config = dict(
    n_layer=17,
    d_model=256,
    n_head=2,
    n_kv_head=2,
    head_dim=128,
    d_mlp=1024,
    vocab_size=2048,
    activation='tanh_gelu',
    norm='layernorm',
    norm_place='pre',
    norm_eps=1e-05,
    positions='learned',
    qk_norm=False,
    attn_scale=0.0884,
    bias='all',
    tie_embeddings=True,
    parallel_block=False,
    init='normal',
    init_std_qkv=0.0151,
    init_std_o=0.00259,
    init_std_up=0.0151,
    init_std_down=0.00259,
    optimizer='ademamix',
    lr=0.000437,
    beta1=0.9,
    weight_decay=0.34,
    lr_head=0.00498,
    grad_clip=1.0,
    warmup_steps=355,
    schedule='wsd',
    decay_fraction=0.801,
    decay_shape='linear',
    final_lr_fraction=0.0,
    batch_tokens=32768,
    seq_len=256,
    doc_mask=True,
    train_tokens=243300000,
    steps=7425,
    dataset='wikipedia_en',
)
Each number is 50 + 15 x the weight over the matrix's rms, rounded and kept within 0 to 99. Layers, rows and columns count from 0.

# layer 6 MLP up, 1024x256, rms 0.0473, rows 128-153, columns 128-255
27 62 44 56 39 64 35 63 58 25 99 53 52 49 45 55 82 52 48 31 39 08 37 42 24 61 18 30 67 43 23 41 25 22 70 35 65 66 48 67 62 20 39 66 57 30 48 23 40 27 47 56 75 52 33 59 54 45 81 54 36 59 26 32 70 33 55 33 38 54 29 65 42 21 55 62 60 61 74 30 44 17 50 63 63 56 59 12 98 11 54 35 38 42 34 60 26 43 53 58 82 45 38 43 50 55 43 49 61 72 46 29 60 49 58 35 47 55 35 96 64 62 23 62 39 25 43 77
53 29 80 46 28 68 82 65 12 55 62 26 44 57 33 43 78 64 43 44 58 47 81 35 51 43 64 51 54 32 54 64 34 30 28 47 31 27 54 70 47 43 47 47 37 81 70 35 54 71 46 76 47 58 49 67 75 30 59 27 42 45 46 75 50 56 43 46 60 73 22 49 41 28 45 39 58 08 32 38 30 61 60 03 45 41 52 27 47 47 90 63 46 83 63 12 60 50 74 70 76 50 78 54 64 35 43 47 17 61 55 45 81 70 50 54 01 82 54 49 49 57 38 63 15 34 80 59
44 59 57 58 46 59 77 54 50 34 25 31 31 35 36 63 29 58 85 56 62 48 29 45 34 82 49 22 26 41 21 44 59 15 81 48 39 48 34 83 55 48 40 45 70 41 63 77 47 29 41 48 54 53 48 52 40 56 48 65 53 50 39 85 70 49 21 46 26 49 61 48 72 38 28 13 67 02 46 47 29 81 78 45 31 45 54 39 62 37 48 70 56 57 33 86 34 44 66 33 46 58 70 84 42 45 61 53 70 53 19 35 67 65 62 71 51 42 54 67 54 53 50 49 67 31 51 55
44 40 73 39 49 61 66 64 14 60 39 52 41 60 60 63 42 68 72 54 51 75 44 32 44 56 29 23 46 34 58 65 60 51 43 49 71 65 05 27 65 72 29 18 62 73 46 82 28 46 31 70 40 32 03 59 65 25 80 31 70 39 45 72 69 47 26 43 54 53 51 52 30 23 43 27 73 40 53 36 48 48 50 41 66 48 53 56 52 42 42 53 44 64 39 75 32 45 31 79 76 78 62 92 61 58 49 39 55 32 38 28 73 32 49 46 56 55 45 71 56 60 34 49 49 67 24 51
49 34 50 44 41 29 42 42 64 47 41 62 74 27 57 57 24 56 89 49 41 45 31 46 41 28 53 29 46 53 42 59 78 62 64 30 62 53 54 58 43 61 42 46 68 99 60 50 45 64 29 55 48 54 61 60 59 16 56 49 38 30 48 54 33 46 60 56 34 51 32 72 46 52 55 71 37 62 80 34 53 32 59 60 40 54 50 36 67 67 74 43 64 68 40 46 70 50 58 48 66 38 27 57 46 31 38 49 45 41 09 50 55 56 57 66 37 34 55 58 46 73 54 64 50 44 31 60
52 49 57 26 26 79 54 56 59 60 63 44 45 43 53 65 57 79 72 56 67 21 35 44 55 39 44 35 56 29 67 33 66 16 46 52 51 27 45 44 54 46 48 34 22 82 61 22 63 19 41 68 43 54 41 65 22 62 48 49 22 14 56 41 52 37 67 50 32 50 55 78 57 41 39 55 64 41 68 52 32 38 37 44 80 60 58 53 68 21 60 36 63 57 51 32 47 63 46 60 27 74 60 47 38 60 42 59 48 52 41 56 58 19 47 56 49 34 64 27 43 51 49 29 64 54 35 43
54 45 54 50 60 50 51 52 42 46 51 54 46 49 48 58 60 51 57 56 60 47 43 43 49 51 47 45 55 56 47 42 52 47 50 58 48 46 52 46 52 55 59 44 53 49 41 50 50 43 45 40 55 57 51 49 53 54 51 50 47 51 43 39 37 57 50 45 55 51 46 46 50 49 60 49 50 50 55 56 51 44 55 52 42 42 49 56 50 51 65 48 49 53 44 52 44 55 49 42 52 54 53 33 52 44 46 51 56 46 61 45 50 54 59 54 54 46 49 51 51 50 51 49 43 43 66 55
79 46 61 42 46 57 33 21 71 13 63 00 47 35 47 30 83 61 72 27 74 31 38 51 85 34 34 37 35 61 30 42 43 00 37 59 59 41 27 15 70 46 55 19 33 35 40 41 51 55 36 72 37 46 54 92 15 35 82 33 46 38 39 24 49 54 42 51 20 92 33 12 66 71 76 57 75 40 67 51 43 56 56 37 77 68 51 27 50 19 69 20 59 84 56 61 69 37 59 54 27 60 28 71 38 60 50 99 44 65 46 56 68 33 67 35 66 08 46 67 45 38 85 50 65 77 10 55
49 47 52 49 48 52 45 46 52 53 49 52 52 51 54 51 48 50 47 49 52 49 53 50 53 45 51 47 48 46 51 48 52 49 53 49 48 52 50 49 50 45 50 55 45 48 56 54 48 50 51 47 55 52 56 48 47 48 52 53 51 48 45 54 49 48 48 53 52 54 50 52 50 49 50 50 48 55 50 46 49 51 48 51 49 51 51 46 51 49 47 54 50 51 51 47 48 52 51 51 49 47 49 51 50 55 53 47 50 51 49 50 49 51 49 48 49 51 48 51 48 47 48 48 47 54 47 48
47 46 39 56 27 54 31 58 18 23 15 00 55 39 34 30 57 53 73 34 65 37 13 25 40 66 28 57 48 17 32 43 61 01 29 46 35 77 45 58 75 51 36 37 64 15 35 44 40 47 22 10 57 65 52 52 03 70 95 32 55 58 54 49 48 67 50 54 24 60 45 22 48 34 38 78 54 00 56 55 48 22 45 57 80 50 78 47 88 67 53 44 50 77 38 75 71 45 36 65 73 82 22 59 85 58 45 46 39 51 71 36 51 69 40 48 79 51 01 37 73 99 50 91 44 51 38 34
28 69 91 35 60 61 45 31 30 33 51 42 64 56 55 42 33 59 42 45 45 51 41 61 58 48 73 56 30 37 58 35 52 48 31 37 57 51 33 48 62 67 51 66 41 61 36 43 29 48 55 29 53 26 47 52 44 57 41 50 39 49 35 44 23 33 64 54 61 49 33 55 63 46 84 41 28 45 21 62 36 44 42 59 56 54 47 35 45 55 62 48 26 45 59 68 48 59 22 32 75 33 39 43 60 25 52 53 36 51 57 19 69 11 76 50 56 39 34 44 60 45 52 66 54 80 48 49
22 27 55 50 47 49 47 49 48 46 13 47 30 44 63 46 37 58 54 64 95 40 41 32 73 63 51 46 34 51 57 28 84 52 40 27 43 81 09 15 59 50 81 61 70 46 35 69 58 38 52 33 58 69 29 56 41 28 58 46 53 59 55 49 40 41 67 65 51 28 63 38 59 43 42 48 40 48 45 55 48 51 29 63 55 57 44 46 48 46 48 53 69 50 30 41 73 55 34 67 44 59 57 61 40 45 28 32 68 53 49 32 62 52 72 71 53 35 58 47 59 51 64 74 15 55 63 41
43 44 36 65 33 58 30 41 81 61 49 64 47 37 37 51 45 99 44 68 35 32 30 92 39 07 33 60 60 43 57 26 61 49 63 68 44 43 81 59 47 52 25 66 49 46 66 20 38 35 61 68 34 56 40 68 52 66 51 60 66 37 47 69 23 27 89 58 38 48 22 69 31 59 84 39 46 69 54 51 49 37 67 65 32 31 53 11 61 68 86 77 65 36 39 66 11 54 59 39 38 33 66 40 56 21 70 46 57 66 27 47 60 44 82 60 44 45 69 59 64 64 71 35 63 39 80 76
56 46 46 47 43 48 49 50 52 58 53 52 47 45 50 51 55 45 46 51 56 53 55 50 51 49 47 48 56 48 46 50 46 47 50 46 54 48 48 49 44 45 48 50 48 49 51 49 49 52 50 50 49 45 53 49 52 45 50 50 50 52 39 50 52 50 59 53 51 52 50 50 52 55 55 46 45 51 49 52 50 53 52 53 52 53 56 50 50 50 40 56 51 50 49 49 47 47 48 50 53 57 54 53 54 53 51 52 56 55 54 50 45 52 47 54 50 54 47 45 50 51 49 42 53 56 46 42
60 49 62 26 60 87 68 47 51 33 87 57 80 16 16 77 43 82 34 42 45 51 79 55 44 57 43 39 67 60 62 50 17 62 46 46 52 41 66 70 70 99 41 53 65 19 49 63 46 52 41 20 56 99 45 64 60 47 35 34 34 46 19 37 97 41 35 61 25 71 56 28 12 35 78 36 22 20 51 40 37 38 55 60 00 52 42 55 37 39 34 50 28 80 43 59 41 48 46 42 35 49 33 37 37 48 26 18 84 33 56 71 47 84 99 47 77 58 67 43 48 45 40 55 32 58 42 63
48 42 47 84 38 34 65 50 41 76 25 40 42 63 43 38 82 53 61 36 45 57 72 31 50 35 44 75 44 52 46 59 45 42 70 82 18 78 21 56 70 58 48 63 22 61 44 35 79 21 34 69 78 35 37 74 65 21 24 27 42 54 53 35 59 63 64 55 52 42 32 63 65 62 58 38 84 36 44 59 46 53 41 56 57 59 50 38 49 30 87 17 60 65 36 99 32 41 17 46 65 32 52 15 73 56 64 50 67 54 47 38 47 05 67 52 54 70 73 66 67 44 54 30 59 99 47 33
47 71 44 53 60 58 55 46 61 37 34 46 35 33 13 65 36 50 77 19 49 38 39 35 56 62 54 35 46 44 35 61 63 63 66 41 57 37 57 45 50 47 44 84 63 57 34 18 32 57 75 53 62 50 37 59 45 69 59 63 49 54 33 28 30 46 58 53 44 46 26 86 24 59 69 57 46 51 49 51 33 33 63 73 56 59 53 44 64 48 20 57 36 46 43 54 34 53 34 62 32 43 86 65 58 25 38 16 72 65 38 68 65 75 41 60 27 19 65 52 66 63 31 17 65 34 63 40
50 48 63 44 82 56 51 66 18 70 68 30 28 75 22 65 43 39 51 23 30 35 22 24 56 63 29 56 63 51 32 45 45 43 67 57 05 60 47 49 65 43 55 45 30 52 78 72 42 48 49 77 33 61 14 59 45 46 62 54 74 22 16 60 62 59 49 50 65 68 17 66 31 49 68 46 45 45 49 54 18 40 47 33 51 46 45 32 75 46 52 69 58 75 45 59 61 54 19 56 53 57 63 67 77 26 60 49 67 36 60 54 61 77 48 32 32 48 68 57 41 40 02 57 38 34 59 31
50 44 56 47 41 51 44 50 62 46 55 47 50 45 47 52 53 43 53 65 48 51 50 58 46 51 53 61 57 39 46 53 53 40 53 46 55 46 55 55 51 37 37 56 43 63 50 60 51 59 53 52 49 58 64 51 50 51 54 49 44 51 42 52 42 45 51 54 53 51 47 47 42 52 48 56 48 45 50 47 38 48 45 30 57 57 53 49 46 50 47 43 51 50 44 46 61 57 56 59 34 52 44 34 61 52 45 48 52 51 57 56 54 50 50 50 59 49 44 56 57 47 59 51 60 36 53 40
21 61 50 43 33 55 56 48 51 43 59 51 66 58 52 44 55 52 42 31 57 39 69 54 28 49 59 22 59 46 41 56 40 61 48 34 48 67 62 48 55 78 66 69 71 66 62 23 32 27 31 57 52 37 52 64 73 35 46 63 43 36 35 46 60 35 39 27 53 79 22 62 62 59 58 57 68 24 42 45 39 22 41 58 35 66 53 22 54 48 82 45 02 47 46 67 63 50 55 48 43 51 43 35 54 42 63 52 36 55 53 54 58 48 61 55 64 15 46 65 85 62 64 27 44 52 49 66
62 60 91 64 52 86 30 65 25 40 36 24 37 54 36 42 59 62 34 37 54 39 49 39 39 59 35 42 55 34 56 59 71 00 28 37 55 52 50 40 73 46 30 45 28 47 47 24 54 47 18 64 48 36 60 61 38 32 63 14 53 46 33 62 48 46 64 50 24 45 64 67 70 50 82 57 49 39 69 43 60 56 25 56 53 80 60 30 90 37 39 37 37 62 54 63 54 48 57 66 56 53 86 68 69 27 41 53 48 68 53 55 38 48 39 44 61 30 28 58 47 36 43 62 65 54 31 36
48 50 51 52 57 52 54 47 50 49 58 44 45 51 52 53 56 52 55 52 50 47 47 49 50 61 56 49 45 56 50 46 54 51 48 49 50 53 53 47 51 58 48 53 52 50 53 58 48 52 51 48 53 56 47 53 52 54 46 51 51 49 55 52 51 55 56 53 52 48 51 53 48 52 50 52 51 51 52 50 49 44 50 48 49 52 52 50 47 51 52 47 49 49 47 52 49 55 50 54 49 51 49 43 53 50 50 51 46 51 51 49 53 53 55 45 48 53 46 47 47 56 50 48 54 49 54 52
21 36 66 42 63 45 47 77 46 61 43 45 28 78 57 55 33 65 77 45 48 45 32 52 73 58 76 39 40 32 86 71 31 17 24 50 50 63 29 35 51 51 75 37 38 65 61 68 47 15 44 45 46 64 23 44 57 61 38 26 39 43 60 51 52 33 56 55 48 47 50 39 50 41 73 71 33 00 53 39 17 61 49 47 58 43 59 29 61 53 48 60 66 55 49 39 25 52 55 40 40 66 24 55 41 47 62 52 46 29 50 27 57 37 43 46 56 66 30 58 41 63 44 65 63 33 59 67
55 48 55 54 51 50 49 44 49 46 47 48 44 51 54 51 53 51 48 50 49 46 44 57 55 53 53 52 47 52 51 49 52 49 51 54 52 53 57 51 55 45 51 55 50 52 54 52 48 49 49 50 50 45 58 49 51 46 48 56 44 48 50 55 51 50 45 49 51 49 46 50 49 53 49 47 46 48 54 48 52 54 47 51 51 49 53 49 52 49 51 45 49 50 50 51 45 53 48 48 50 52 47 48 60 47 51 53 51 50 50 51 50 53 56 60 54 54 50 55 50 56 49 47 48 49 48 53
47 72 66 48 37 78 48 22 29 41 37 52 20 48 23 09 56 83 57 52 41 40 61 63 63 68 00 58 63 44 66 77 21 33 16 70 36 33 67 65 81 45 23 58 70 40 50 85 74 93 14 76 30 38 50 99 26 39 60 44 55 50 38 45 58 63 58 21 58 46 44 67 05 58 51 11 57 27 48 06 17 46 40 40 05 53 68 65 65 76 41 81 66 54 36 35 32 51 62 82 20 76 86 61 53 36 67 72 39 72 62 56 41 51 15 40 73 52 41 28 52 47 38 62 00 69 67 74
54 57 69 36 63 46 48 70 31 40 29 58 32 48 27 45 41 55 83 45 37 51 32 45 77 29 50 39 38 32 46 22 43 39 42 55 61 53 61 66 62 66 23 42 61 47 54 56 37 74 32 59 52 48 52 58 34 62 67 20 38 42 40 36 66 51 47 50 56 72 51 34 35 61 01 46 66 54 60 35 57 33 81 59 27 65 60 57 53 47 64 63 82 57 49 49 33 49 60 78 45 64 34 61 37 50 26 49 66 50 36 59 50 45 46 36 70 81 58 47 46 65 23 48 58 58 48 58